{"head_dim": 64, "norm_eps": 1e-06, "positions": "rope", "qk_norm": true, "tie_embeddings": true, "parallel_block": false, "init_std_down": 0.0, "warmup_steps": 0, "final_lr_fraction": 0.03, "seq_len": 1024, "train_tokens": 190000000}
Each number is 500 + 50 x the weight over its row's rms, rounded and kept within 0 to 999. Layers, rows and columns count from 0. Numbers have three digits each. The size before them is the row's rms in percent of the matrix's.

# q: layer 11 attention query, 256x256, rms 0.0961, rows 174-191, columns 128-255
# k: layer 11 attention key, 256x256, rms 0.0988, rows 174-191, columns 128-255
# v: layer 11 attention value, 256x256, rms 0.136, rows 128-162, columns 128-255
# o: layer 11 attention output (transposed), 256x256, rms 0.129, rows 128-161, columns 128-255
q174 124:473452516504465405502540484473616557474543518565512494438517484518491468431560553487487573508500521450532524460479444523413455567544518505467436465525483470567415600523396452581404536636525523515493494541467562453466505519472444446571509494521484410518571554474473437440420497514464530530430521476418601549445468522479416505410549498475546478475386555541532484470524496450473451442474
k174 141:423453532430453476446507525526540489451578547436468444552472455520585448527514537457452553430470463477541597474531524544416523513567445533511557571489620514533556534515488516562485521546548484504563434490506496533518600498484394499491475378469512438435536485543550467449465546428521509496476524542461496502435556465474472581481490543480510524494527379540448552488508442496426565436558
q175 123:535597436588509498502478483493478523470484529565486452463525529465510483537472534469488416590464457539484439395483439495609540473593462330493537390502434443522515464450460454508465432414484539493480522510490449422565500489502537456511489533488558427455482463521442579529462474455452510493511506505570490501402558543489489569510501463479461472515468606490511560491519495424548473471531
k175 137:475483459443452476576503442458559532530536529539436421458473447479436501609522471515444468557554496554487415398482491584576540585488506503529627466439440489511401492486387432444482546463492509466554493512537504473494501441492531460552516434385532424431577539563512441532425451438486448549520515522483488548452486543562519479441466530549507569556532476543563529481481473506468455583482
q176 133:531527518500470476448484513502451460513486417428548494486461556541477534544488534505436587483542518577532424548495447502443542506523478511473351535520547449598585512563543434441537520520437512519435438507437492524419525462467461543559484481405455527440505487422517533468405504423551522552474571498523569448522429561563439511448510476418497490535485494477556459547540529451532593453450
k176 146:476460439502588532461535456439610442544478582465554437441589498560539552465442395509404523521513558446506469445449520456554394506531638583541471550568581469462526556487476455487596477572573479521488463455488434597382544445505454556453450491508420533426467578508505535579532529515488500565538603528573516528443434508559538615441475540486490517537476564542456480551550443530508533523580
q177 126:515523553516462534389493440529468547472600495543449452571482527554468443512434517547504425334441462458520420472560520408594491483490500490493465514513540454555495446547497563494516531436490483461527566591521520466480457475533557505445464615549550568580577427468488573487490551486490554556553576545531493458507491552445439477491551401552510483485479491554530533514516531450472479624441
k177 144:426614461525480541443583500476589539473576466475564574497458461533506509488491496567561536518483488568514445442488442517534474412519399475455490480496470433552577537554563524582514500475487452498537439612492538499485416464437462504558514591484456613583424486476501550504518509453570434566550477453412535514544521486495492517464447496564514566490504419444447550465431514481425421585536
q178 124:527536558490526427445484489448438393521537428557550554453511530542519489469451464492493485457531486566537484521500458572495503493582512417522529467496512521509514496500528534457443591459406559474458566545409380487396415584423545475536565482550550525429515514470518504446493495550534524475490427490614443536470462558426586454485516455538643622569463592571427485490538474545492565539514
k178 148:494525526509477569453456461534478462394534497555471538491449420557455575436570492467419467497523451381429506485510525563506530592555434514473472473509498520513472421508493582440511526511457474492497511564491455494453461555419484483465493518457552502390543517445476588481586498504519530600508467507591494613400478506444432410555483449512466423462497572535500489412522556522477568488566
q179 122:481480563517473454453501368493388551506416466456465575487466553500505462576548478501520439508472609535482417474537477517502452424445491442513438500536447516461448505546508459503434467554452506526577453530532546477573500451509522434444556456575433544484473507624489565524500510522468525533575431463461460491529469493531601532469547543549560560497469526472550468447509498514584477531430
k179 147:457496475589468506443438414477483530532482453429541396474456472479580529432451530533480497527554518537532475533466524585528495414413482499560535520475513504453589515478510475511421515465457494485503473537532484488452463561502581499504533519463488533468434455506535481506496596424523514438517491558505467598565633483543520517481500588401523518425444452468439472554559552519495463509580
q180 127:484554444488533419554523500444489504550437508502553508428452539448485460488497513556488460439510530610453446532445550443414465417611510520400481529487592415507502484528529517467509419501574428526448553517579542528513510434553536488508562545486490510510443500452517472483535423493549509506485518471495425606480552455571522442385572526533542552511586451627461579530466460470537474579557
k180 148:449521581463501472464552478531497465415470510488475513420488484441539480443473535590518503359450493562567526403490530452490471427510490518546529526441534526425384427487450573465471552533408469530461544466337542559536455492468570557606541545504556547532515546490550398521460456536562567506499524460643577554528493496493561512420527517472600546487466444509464521468492525402494535562526
q181 125:456573466491605534441451437430526497468467549526549524443458395518465591498517539436556421507551465572577480476482447485444535550519528451404443571528507455440504479513512578492448444519479436542395426557457485563503521395489533489506488491535513505501492434534385522553459522508448493477471485489491526515670546420537386343584488431607504523495474505482555488427446500464482481431553
k181 142:438474511481607523463518556503536519467484543504493557475433541423507440536476551459564489507496557501404503430480496586491573512498561515540579506457475531500415461482446489552490519431554449534431505510546509510505469390535527534392522587479475417514474496479425486500463410499583503464521468495422451605628565492474494482515466465507556564480532380541544497501441443491527513420484
q182 125:493523458544396572475545530559443400534528506444532531478547528458504389499474537482508521555477550433534470434475521462427492482394545517528565497468461478521503497519509588512465518555549432473460466502516512509531436496541403487451526574481519390478557384499501426472502492480511553423427434570530521472540477519556471547568458589429514484560426500474497433519491468500469533607522
k182 153:562544396558490534557528459467464473561413525524506568430503585487523480536466478443458476571511535427580482504535518430451506476413599440574529470531518391499495437474464444540447574536514513505523537473546488414526491481479502533399518458502531482433564472455527471483464441495609512508483457484478482565491400480496491455533520555532532513549472523478505484483455484555455567543587
q183 122:514492563474563516455440581545525475441468481477425496450561504558432559419534512467455467518575605535489515549474441555516496523543520434581438462525437470498466538506493573508568557429453399602478545552450675512489557428460534469493507444516446407553549541634452493534429476451516470543405533447501510392493526514520477550478411491492481508531526435575518515547469581493480526445440
k183 151:541424457577504529410479484551453414529427542424538482440471536478516494485545546504504454511580503536555427576536481606487506522454475489475479462503509442531485462549405547546426412511445451548437554536469617543480502494533528517430492530555540481536472464610403487451546486602550479578463396462463505542507496515521502526486445537494514466601527492509543456512532475475448560541590
q184 127:476503535494460438461494633493527528406524496506518487513563471463496469454434486578511498568515509473551467562529602527484460546435446546491464484506461546448596491530466535498557521473468410653509345547495503424554484493477549655469452490558566596532493502525438539586543556443428496530529539629506439449486477414531411504523594488440557487543545590468538505441427426418426529557482
k184 145:463543495584484381460553519502459526526394459534481560436474496425499465450419540517528526593548432417544578531523698529490511489543490455508431439437507497562545489463419492523460466513466541550580501412566551530472564578543516524455410404530527488534489545436453617530510465506526497527517444500560453476478407442387486482496577442499552551516501419404531538428518523442471506489503
q185 124:599480435520441462422497441532459526482542516528453503461585570479476437436523448513526502491444504495515434563510469490544350476454516499570548385423498452538544557568527521333608495593453521481464538480573535500507480460481473524466468466460447514482500572533578511511495472575588364533465494529538434500470549442502440458473568541481472436583649368475481531508514437425562446621467
k185 141:576521498475438393569442527416434448388463499522499515513587449549475510466578372464521547456528408484499427532430453452527479529525478468519551512574498500553532502392573514376487556528483529516478451498589525468535454558546493583556423542548481530524494520443568484453391581550495416492504528491436442427552533411470468505508485446530471594524519448497493496468545423511527507525452
q186 122:484482558575512482545502453495449501506488496553457498506454603568506487447485490531537446458533519541500429514487445481472550503513419523552453549478511498499510406505496484513442498496434382518485474517539455439559620608492569438479555440565498433377427539518536494391546479553480458503577476513537487553521477423467505587619581497413543485509571482463522542479473554454495535399446
k186 145:425471454517489470591570518484444489438466451465453508519493492487474463529512542500489452489632495527497507525379518544520520493584479541569591633434578554530447539452456457540531530497471403493463583489492431574534524551504544395403564467450521489435437446460509491435558529589469434627612517432573447453528484491474464551522513472535557514547567464405492687507463536559453496418436
q187 124:550557414602602552414574456531548572449476524478570509474496460430588568500421501466515567549439550411526501448613532503493482535511501474471482524522514479456649466519498440540465418485561561476530603495511527414529522585484550465469529500549583447514545457522586467470497408580444520554467438512499530507520446507371505537502535567526539482466483532429580546466418552533468456536448
k187 151:535559495587473440424561519461550493530506655517524535441521481545537565615446580435448601509463457483565433476457475532424529520492490510483469504495471541514505491514550454526486542524503499477556551476506607421523596599448485522451490522534491474486485403556489501562439394481474468509526445546395542506515566499506480518599487533587495518528449563486488500477590581463451517532462
q188 119:538485470426553519471535477458573550527510418536414474492533468503547473525473494462494459458456547441498532470542503555437530442585469548484541449516544498552506498494514506449504528415543548558603471517439471507490438563574410450559442484555445466434515551433559607467389450528514434481423553519507492546663503513530493541472466408457431514492527521514504563487548498559487496404486
k188 142:507527432443489584427468461568632543446489389470462446500478405532573490566556461519522526480497460456574418503545532525457522503622490439504513491541512508452477481590516422501461505413512469539621496503497435517553541539495457486448568572554486497421510579458520505535453446585465476550440578532511532452610384434515491529475530403525498541498491448477475448505511498490525503421574
q189 121:526411504493465529499428485461539547538466597475546533461526559577477563456434427506520460513560592538485350436585482548554473482505637455406438472477492534508617539502516519552499471419559453551426433471509500486522460550522469401518470496473526443586501434492480454534531510514548502504536573507461515479517517486475558573404464523452489534519473425465467546526488487439445544472477
k189 148:603528522488430522546545523504441632480428512463565535503544484501494463534463475446559585536545531554559567461591503569517542426437613496452446539418464507545447623495433556483480472518463522497526454515456479491489560538481485392518413482477500499483473530472537435525523584481532508512437531468442437501591520456467436529440527505556372524515393399474452544495528588392460575479477
q190 127:507470469499476484384491534528453574519506408588519466540449542555555619566509415493539585547516468482428486494398491518512496514531596526572449473489513466507521443526512559492502520482485540492426472450479554445504456516483506507485485488428530528541494482443482526503572532513520522496419479436481570576542451480550509544385534469506448462515535581574528518423606492490523503505559
k190 145:486469523475475470428506597433475539521522450548538546561454473577512504518559447464540534515498493499417462449387563554594520454574585452549402475535527525438561482484600527460536485452532542485450455466387554560347468599535443458484492524580488439473509482508481501564379528473484476516467401444470538438447529531509461483505565595484527451508506544457559435372541522474494499582519
q191 122:506545458562608476580535493479532544482396518506501455443442501535486469414568478458545497548424472544482481509461475424499462435573499530466457382431480485480451536467519481562455525583526568525567450559564467414452571608503525460529462510491517592478462516444504558440504569459463475518509513564498543486529473568481488524529602552444484360434438575470536586539496525524468511574442
k191 142:577607404541475523466531499539493483521465421403483484538490495412471434502511494504526496568580488523510468451362507498446489422537553517497559493411467509484527475429510529495392525524513559454507592484555444461498573492543451554564516544552509651460483461591495576494469554513464438499521426572621428479485490450437601511550425561462498447532528488514525552545485482488449527536460
v128 119:506515483498460439545508425494509440457589499568487542483508490481451504321541461499562538544526497479515523536474539582527421451465478508503445494525467467451497509491542501473602570498492494532501515442539585494538459558601529461570437488458567449464458448415579491425542381530474454500447543544472500435498496562407456639438386568575545492509522490529487518473485505500486454463484
o128 120:543484466565425472596475591460551444660496482520527454550582452515492471502509460642497525554472522488544524496435516457411493516496451646509544594495447487469471509490518497582422432523509477529529544406501524534528438541486516444463544517451457566493592536529448531582548504485475502405444498423537489508450558469469373491524429480498434553456433416627490561453484497548524507623505
v129 120:478449528617613427488502523499492504492522532502535534621511525459493477590440455489544606523602569557493449529495531496529529475395492481489560539573550598461581384434492482521463473467511564486543503479470395536441517575406523472599463557498548471468483542524550421534524516484403577520476506450512457485584515524361491503616505530418517515478478478474475431486445476529579513528442
o129 118:422497506382493562566476414475456522539484596541533501526383456512479536523486486537398437526461534426512454461503533544482532573527508564497454490565545500533361546547450473545426500514395597575542492501445444457476533521553550501384544535488536418458515495539490567536515536433470501492600587443569560544483463500589450518472453520519497586487527535546476528509502493500481503422510
v130 118:367610449451461437540454414559388566492452517392577549512539484520530570548524497540453465500494488604489438426412567398557587479481499483382493492517497532428450552552503494631494461505507507552479457529540562574451495482506546533378561464369476520523529515583504605500512384525561528502448464471574445466500492412489489421539479465555593585473460491497524518485486551503566591459483
o130 115:456436469528487472452517583425539524488456511510600508482624448507402561501487491426548515490527462534599635587511476547560464537550498439576597495548450468449479492474438432491444538481440499507511517543522548457612401522504459382469468417410509527491468497451456417558532508483429508517461520435481496536525522496531623456462584507515481539551526539421465426517478490478467469563390
v131 120:464558413520439494515561512558569520554424463467500606499552470515569437531485491537432578514559593513508528485444469547536510478535533502536472523552460450539497562423606473424483545471498516479390409403490451438510449516436498498461568508457548407532469519477482511525483455502529463586453476444598560515529492586513575521504439469470455530490461491541473475575429569459467594456478
o131 118:503502514484550490478466428492473483535496473509579496514499462468377495497568483412449446459495522447517437530470502430486563460607496538511533367525506489527537558417515496514557563514548527527528526459489528601460472487501590462522439525497604497380452545522420450583463515507561478471626475498455615486522506434469477426454456499504389479542518456514532486605533549422472470461447
v132 131:495539444537486472523448672592503488426535467508620542549466400459568429512517549479507483474467531410545494508443491550454453570402496559515498465473583496477479563540453495450470544631484486467598565451578520483517509439478481543461514449449459507553482504591559440521512515460487475380523456533578461468465471454686472513547517530594579418468499462444524525535480423503500488557478
o132 130:559481552608494542458486490507492485492533540527427425513539504509446443495504477527628559428517506566465458392498552531583488426510595450420545486504527443395513469529524503519564456476439500487564440596555534464603475475565532561526519518447426603523609505350447547485539606549576583448419455485486592428461553557455541512498407515523534570561508545550528539550549507554444495415423
v133 124:468466513427499492557520534502569491512562475443568582577466484457457528562486469573450387434556429488521590437496404486527514461498552547586455551500545483506522495515575620501399532542444456386527511527506546405473462570501457501491482395487457492539513492435495448427492450483602529518542589499498469476512486434569573498523467456512543461548456467449574444445581529563525458511529
o133 122:491518438555455353479485501449555472450515415466530612439499582537532540566442559547488531417487462430558511438492473482533464517512491486442613424527482533462546450471520493460532512499611489618588512495529556416551598514492549473471512480436576577521404537562498534481518470521527555464411518465468557488494564539488447412481540531467462551523459438435460561499505463455491472427450
v134 121:483518486429485368480589504489512582510510476494516490496535512467488517566572485520504548535547575534538451523534478444409505559370534607484500473559506517618556496443519509471436454506483516502491548542488498513506514546448543573501540441444555542479465494495436511499573566428477598526505541422518533502541474491525487491419610554535507453432507539449477429484452492473497527514504
o134 118:483515482551429535470514539546462612520422599526492505556429404480385515492493562466549470385435415504550613484431549579541455450506568523493450425568453478480524475451467514398479528411452535413529536531500601527439483487495582505544601526536501413435434472521549512554486433449444435419544511481497511526504508508494469468451507476446452529581522449398483546591413498449524448495525
v135 121:542530477441432466458534481491477579484458490562546492491440527550642418533573461570595487453549507517499480458522457503454450484550603543425556436505512508483462566548415431531475403499379522521602565459487399481514503524388445460507502480604508465570541525494473498437501469531486540381586493499445490480449518530441462493329451577545597615585497510463483476504457480551586481520506
o135 118:471454554548499487427548466585486493534597463533521462522504451485530496551489466515465503449459484510400571529501543375623550412473502447529513507573424532503588469459527607477456555486536419511440508491465467552545579572411469571404592542470405503460541551601510477435492434518542417589512519527530500538531386578509479438594447426480453642472524529457530446564474539531458461522426
v136 118:535398489468511545526595498458451458601509463462511448463432568538557554482497460540493490505478535469507497549461488478472503598551415434440421447434450527562388440525541490531456456567535538391506450380503554527540470440428562510543399448530556569496522488517578522568514374516495600483525448421492480487496569575564542477436467543457501524497449480480547495537493517445466500439590
o136 116:484583518455544441494455460502553570467536502578542584476522487469520419575491537555514469401489597529508538386542471486437557440553480510488413548491461534490528547507488513426539495557437525504457550546493531478459474529626611573477479524446538524555443521528509470424554546421483469536472439639582485501556490502501516430544471454409478540453510503457494423458526466467530480551570
v137 119:523491395521446438505545498457503552544517466591499503499583516437501509412505485457458549501510546497563553507432566548474520522567517459515470508508573553515461543537588549560466449488506356448515532439552495530488512374612464467556546550496510457524502439532560468517534485546553481521427429436401503469477526476501599491419546429466485534382489492619519485549481533432506496597518
o137 116:485590612512442524470470535499534426504493480554517429520401517539521528445461503513551414459478407515515600437588482428392551475555455529493530526565468447502475552436552387487461562452536427498461530508538517490608549516559476477543479417440596518506504512503627442603509461515526570511540461498522510561466549562447480528468451455469461449496576501472446473549600480527530504563457
v138 123:566478444598383492448479452490546553497443591622520471554514484524545411542453468378544480497419548531391464480469592498488452486494452546403565495461501512468465409544523545496469483538515429520571467557564548558474515425507444512534480609427562534557469424533519532564660487512455533554553533507544518516590548418490491454441584538463445476485574466477465561527558534523519553572538
o138 119:428456512420544522545518509573428464542468453573472541518432451488426389528525573553516556415577481443622559430566551462480491576525496502557458522543482531523448510531571483522503480454474431457429517482506439511595448502567613557488510529562440491434488448488610489581433528506509437500485480495506545589477579546519527526497534528481413588409452547413477528493410479557469510429483
v139 116:534523572548502497491462589471579521514560495571585403462494446513486514517541598401424490551513478396514558425444559438574466538486498509447546528598529616423472448488466542526423466567545439474529551498524491522515392473574493423549522439537556492496544501563489493403568487470551490526489467516517454536507539450475592501571485482465439526542501489481396466380463417531435543478501
o139 114:406513535499499520523504494477449585383474489545519514543453553529462604431560514474528465609526365517531500408613485455515461589436428512462499465460598531465458570482497431446505536457501499554505510418522442463513479498440609493466411522522399545562492549486432532502477509537487457514478491532505516413450509615495459510510460394506497519529564498464500541545544531553490570489442
v140 116:502551548520579497467509510475494490570421505523558454451524378433543497444630451492518564601487446467524517443516474506432522557466491476512567582517457510554483510479439463555479428463425515508522584475461565472587491498589546555483546524445497418422537426467538540584386550499565543500517562522528556533526510500467375500527527425537452516502508516533538545588533586428614541452505
o140 116:542466524491423437457518490569494508538491514527569400520515511554481438578472484504411459416570347570521485473537552478414493555626520452542471446461469505500518512477494535498593570506488565516478531509464434566501541473465436558469528478588493518604508508526467441506521613467591434416563536525498493463458435615561536535446438510463506537474510501495402571485471559444432493550455
v141 121:476528516484488567525537534552402543554500500486563416441493521460566545506557496503565539531481468514495602417491493434421573547414452585555596447551464512371494511534486556457545516484484429518549432527483446509438501529505443599504589484514578487522447575522497471612618518535517505443463529488420446511498528473512525443495477477510475558495469505478531580459528500417436536475418
o141 120:604426550475515468536542429453496546382443519562497394508451456571602441513538403547649508499440526534528582521577497507540505558518489550539427468524483495558493460463598500500462590505518512436480495433437479481573528461526480408501588437491427540433533438556455473502434509449524554560503433584670580372481519458541485525469459570488500467468495433470395457494502531443531552561432
v142 119:525452506528525566573562529558547419485410564418491533504406508498572456567462455435481477438481513550468472433551543559521541577481470488424531497455485499531503492415481513490519403535524529496415474340548475458541510542403479502476556510434490484508457455462511524497589600456533464460465533468506600507544550459472531466513481473516490476538532504588485477477531486452452313429483
o142 116:547419506534512545529602427415462447526422445540498494433542408442501525513445449511399485452484483430564539451540541397545515499427560540489425560512567532514558504550507405530549582633405531468455562468501555439435510387539464476488506539564429499538466571539455594500548476575588521476454485525522572458594429492523458508488560493580432489358531530462568517496517570451474475555531
v143 118:556493503569433498410461523532468474456529543523457534448563550485506407541479467504517502393504305531534469460411498466558560449510487516533514439481476583474442547573478521533515471548500519419516426456482556526593505469592537534516503617526422539483520339427445517500532478463525625420561554482573541371485502597468513512508490576504479449495454495430393485514537587574471570513476
o143 113:545459481498581381526476599521440526523552530518531621468537510495471533541444448451521506547531452389470487470445500578493471580482524543441502492496473468466480498560521520524494470407485454485446460542494574507517478571475446515450440507519453509514545594507636515471486575516492566520544468524426426506565535349516456530553538551564541497426561501510555541501522507453541444533460
v144 123:503496565489550420450521450560477540532540549507510529517541466406542522575600448485590495517463522503488508574531528521565496515522410459559522506418505486417519559486534542550495419565460432534488542480555455397461541457458525446521568558479434543646476535490517491526488471521466507554464459455627458405494490557454498505490626502489465477541555457575536491460519583581508494433538
o144 121:493480514567478511555429475493421526455510534538442461403464466557447496510430481508382448542499483473477596477451506466510507455486545481507415431547510525556398531625493356462531583515496515500534519407396486480639472488509545449499494556531447377473524503588504447452474523441535552554549515515411463541574494457484537419448423431522593562572535528430539634490567486563543444534519
v145 116:501504471483490490550466464507545431555610551511520506431477472401567511460446563465470450465493381452425522462477462455501501468506531493530480486571605487416514531533561563436543503428545568518597462578479526485509547558488568499568459528517546459545480473519574499504497492466502490552500476499498499513404518560461588431558421448504421541448470449454434478536515474439444428498530
o145 113:463552508449560559433425496469409471464554493546560574518478408490528435448506445598526505539586426523514485463460492532555505545473484462438497456488505534539497549564549506469532402494536497428505554448452449510598464490487530454465535504468480502499478618545509481506540437438449445565424553536461501577467507438498461522488565489552497467486606576579403469601469548550500508507413
v146 118:571593514536492443543487432482467405347524467484499455511570520515468539575413510481527496434516430438411447423497483453467544544582487503439473535470528428463560592466505543473417539467501516466415581532513531542405404504519513518453464411504530424431427443490584559525449538489512504497523602590539430538604541488546402498558564542444421487538560491505625507564525478448436596493525
o146 116:477482441476533493432504430449584486549571501527456480507498477522537438469469507552465525378514541600452535594562565565488510487561499521472549478521396601461473528504554535467531504466539483596537474460463580403486499470517473385500508428607476523569523457465567437577579462537483537454541498497519538561502488559536611510459564443581484485529411555465579603419489507385511512452457
v147 119:444465443463522527445484502523464506451485529478481514521590480554513563490492524465538481585485562511410504419480533530520518532513578622496413487451477493509487432504541511453492469429448522504558474502593501525546462472569508339471570570487459594518490506535471554523525519503430541427495527404544494495462570509489444595485447427513432494478555539484487443465429541456457557514522
o147 111:625579448569505542476566449463495411447550455487520564487522493513446504506492422504544583456600403460487515576496391435515508509543435507577477498486413562490510478455505439579414471488525549467447533511483508475492434525440518614495435480618418511433451543475545470441502525475495420475538456571507599535509557510543554561497541589523490555452567469523526491587450429519492477537487
v148 128:604546479441484575509558571491464530456490504486395428530492456543469484421388451567502454442542546517540543569524452451483489527390496501494481528446510500537503542567493473419561513406467465493462565576527474465466445530614486410518514423440545480463521526557528542522468550530489579537501418499530585505462416512375484584447582489458565559487366484510473538431467455569555434524511
o148 126:360563490484521553542467423579576589527521463452497460453516540474526547447513501486553525574530596441457514601542522503555547470466452539396520542586514447438499504478445497522466434486440529507541452452580450513522509512452524505552401501559520514406560472562498450551384626518500431457464578508504564470515580520489529528614468548476427429457520402539471493516584393476461439577488
v149 120:514463466581530419469487505446439516527494467505512516594452570444495594542597481477523566549441544569513512410577563435566508474517551452523483476415437493543484500564525540472400506592352516506469624513455505438554500518513503546477468455503483560418586555487430539499539538545540451535617516517469521506508429467419448578376535481513445513529528516529577422529501420513492405443418
o149 118:516586460509451392452367464625464454483470516559523463559584486469510567530423567511473520534431498473519506445454562517604420515473348550595472496442537447440446536530550613577465541464517547522476350422505465556487550424511536493516519528538460425492490494462526465569501466542498502527544494512556500449601416561524534516427571421526522522585470472519583545509500467473574478538486
v150 119:510430509502514545532551501453527528516404585438516517526435506520424433509562482523514488521456549545432476591520536447528358465466503505471491564574556599468480481521514506545502500556621539549474463497488544504570539442565484411515536494550455530398499486494511537544355475475462521561515509498504531531398485539499432484375499550513524484517503503546624476493461538554424460478459
o150 115:611416540541496491543431480587555490518504497510566497474518449447531436522477556491501525480542575576452495456501414550476432487461519552572592504454442469603597568409494503529551509471501519480533477510542495509591491492461459512426446498451604398437522549452524501506468498566481448516518513496488533486544506415507545459481451489500565477519506584432481457554442528560505547479623
v151 125:473424530488522540526464443587468471446423540457520504484541536484484543388531489565493565422560493511445483461518524479476494581523505470484505524491513453497504511483479497439490509379499472520648387577482520443462512552534519453462591530415396519539447545423526473440487489538494441514567526490497483493544428551466468538566546508487485583473508557657582573561530495530474554508483
o151 123:475561483495563458513565585481457547564490549458535443415494509514500533494529519523515532543585486487530480429487577481522561481508394620506511545501472518441604546523465564463563522623562541468567498442487501429462512353478543507454517486522535587472495553493530449411483486540543535482621495469575454528364398436472510506432516547507446453444543519447391508550510501351451464466517
v152 122:461406550506574462519507520526571477520554486490555450480518525540510465559480594512416458509478470437473458547427543507443486406509513598486439427470453449574452463502482486456511448465493556474461524411566483451479578503519456503527614579521536540489561570405479444534424457499413529608449549449530470508526541577518432507480484538571472437432530469458521567444487557429528453602392
o152 120:560474481471474496510512585557442527544469494557474486447450511497459423441482474488414533486540460458471484390488539480482574552459573449515465457480507606443514520433572459522540502484446509494501475542545488512387564554480434526515397463410505486502464522606529557442529502469543542440472528483582568528436518513475482549410476522539554520532531499569485547562541417569523455491510
v153 116:569549475473542531535521461459562437541465385499469533600469493465521481578582564496573537493570543456537562582491507568475485607453513509432483498477592487466497532520606446435578464526457504508450431562519368561442443417480552481506452507478531553489584466517431485540399490465466465466471573502522568436483470457486492519525497482523542538502544563371429547427511493489503505457516
o153 114:486498574482462518563548486581474494467496489491545546478454567453537546500492466573541523556461551562438433474441467515459382437603566493549509486492362495449458515489520494476505538438445513457508423550469571402501508535513542516463558472541441418495570513652440489467489503435601487454528476472531460498498478553488449506474516524534482492576492501587488498591446529513484551469602
v154 120:518538463473560529476461530383406503447528498488546480491459532443454404556453450420416470502561654456483493573512458483498560501494557510464482525500565495476413498557469548508458434516485500524584506509498455533481516420572513526443520466595450554494465497528540549504481455470399459495446480498487550510568484518570571519497475487510499495511565470494491419540479461455512536466392
o154 117:505484502482529599456503420476489412478532557474503490447407521622494521461551451545513576452510382573474545406474564467479435464516503456531500482453518447505417501548486561553508502489516475408513470602581529480505511608462451525464472440492536549527629541443531455589507464521493459455561472457473481528552400561518547528470533465499517490466518462463569445498455510571446498460517
v155 117:416446616441486481478514466505389476474521482507506488474503493491468463558465468515456526647467435533535594528474425492482435492470530520475465488427487479454565535477509499453497451524541445475556519452409562480518462453566432491502535479496433533510615541628452465524513498513564483502489474520407492503534559552491450439586488543520564493539582465507599558523461548440492531529545
o155 116:599561482511489443525496484515461442461562485496512476527572547558493561521585475416495564476485480537522513524460515538510481512409554460501472537472450605500354459517522391465514515554540489514513549578490482363529485495431573530364507426497584434476464444457559572446419525492516495465439551556544526501465500492485559555443457472472473529582403490442475461455451513508557550521547
v156 123:555500424444490496506560505547480579520491493404542500486543466516466468601604354463585506414562507369558542452509494516574442486521443545454481559478503381500487499490460597499506532567469540522445460523494477575495437462487464546444515494547546468479610527417509568439522491493486474499551468576396457498526562581477498478507589463454386424569457515482447503445538437505585511503619
o156 118:506572541568472522549507496527519579498482520498426547533454601469544581437451527584489469592436457521487497496491508466465532509412561423544417372526517534495514492519543537558433546452616479524511444535532567446441583574594529495584481568399434622482493428458504517436460525506527433560500472466470447532527532525542478382438596516483510469498488516514455460544415501489541467486504
v157 115:537526589532519482543525426485408447555521443506421418449534504514508531470406585416538558511491454494501534522480515497587481443511510490537549491408503470571469533469533431442535476471614491435489547536541529412459510494525468508529591449519457482507398571506439576494546473526468554496581475538474469521474453505481490427478489488617449507492449481486446555530472546589508527533538
o157 113:467442524521515573501497452486510417441534531460491493557421408541527531528506566413586456450567523407481475527530504534520579509526564408505494530566541442521537460566463540484577513560492516570543477528477585554564463598415465460428444489506472516435517513494537477501487472445527547459516495538493464586505523452461594597446533534381504445472510442447472483472538525437461485530475
v158 109:592561505507414466507473526563472487586548500416472482502519525497512492568572559499592504435500511538527493484503525435527494555523557492552521484415466414580453512529417556468480541518510432592554428502503542397440472421482473471438487507430554472441493493484535467454534440423486430488414447450507566529595471523518545659526435487484435522456478604429485530548512553426604496511461
o158 107:529510440536488550458553458477530519532445463500482493473541576473465581540557456466531427539442550587460498416607546537443491482585468531499602493546433533517481442552528459528531481464515445435485505470516539592486462546448529441590441502530411459439361572590430498486435459543408434432518507487484506499506565398522475464485489521481534547465399522539552426483450543547551477534461
v159 120:435498400547544524554510527461474469447472522501548515499526463495470592469521413388496494416440529541485511542500452509523480450524492548483431484517534417519537395514451390545572507490516539514563480390389446426489499551462574541550559457474555512576387537487524540511557549496612498590451485566503477507454482617439527558440532472491474467485424562532491464463543493491559519449526
o159 118:493532558510464350492523482545562493540483577513463493525405382574547483473476489530424433543446483355511530535478550524504575548469509475455508558544363522451500511480529478593382476572497536530504435528402430499547454446527581566413519512525618484465506516521462473555472582599438515509519499401515542496454501464503480505495577493560495380567563483592528552496447504514499446517424
v160 115:557538496610439616433462437501514454470545510396477557459581548536509569531577502499550428459518497465584497424436520520493458480579467497499492560571535488424466461539436436462422466410390413543497408526599470513565564483491501498507492492583478608399499484503530416570494435519594499494463571456507448496435511452454500541588487452441503440461538463525488505580450551510618487488459
o160 113:414476523432529379499467598486464539495534519520523577518454506489601460536454396465448529503466531489449573462498507369501496466530520430574520572396476507522544527449465536543462539476672468381510532576498485528556488502590489426480475529554468503489428483457443590534442536457483578500503502467506554568576488574519508597493529591515432424480583619521416537485508473490474417581495
v161 121:523531564541459539512476446464444418484437490531485542466517429497515512506459628539610512527404500475511558462491524474442505451474501461557528554470561434544524547479517480554490445523547530514583511646523533564436545459500458448549493507535531471460523455492534438530423528486593500444559486531564472449474457554570482508531561430537546512402538502434531428497511519489534567524504
o161 118:497473534442482459538565465500486444520438518536519568601568496535506554544537480444504489525570454553557430469573514461481520471483533429514552479374445527502396486510444587463542496532523500555460482431423475430574472386537469479410553521518480512555511579563465455461477536471501453520588531506480628503506546528400552452436490517397588452494434623521440589482512459506551539516513
v162 116:584460581506478520431470489475515513512498468564469557402478511570571544506557505433439464489545544511462426530585421569517404432511486527458459460433468469457469319433618597507495459478542566454509477474524545453561494506509605440496542310539507551447446517512543503577525426455616500479541496523577518504540511441572594528504557475464528481542476450539434574486544475461520480438464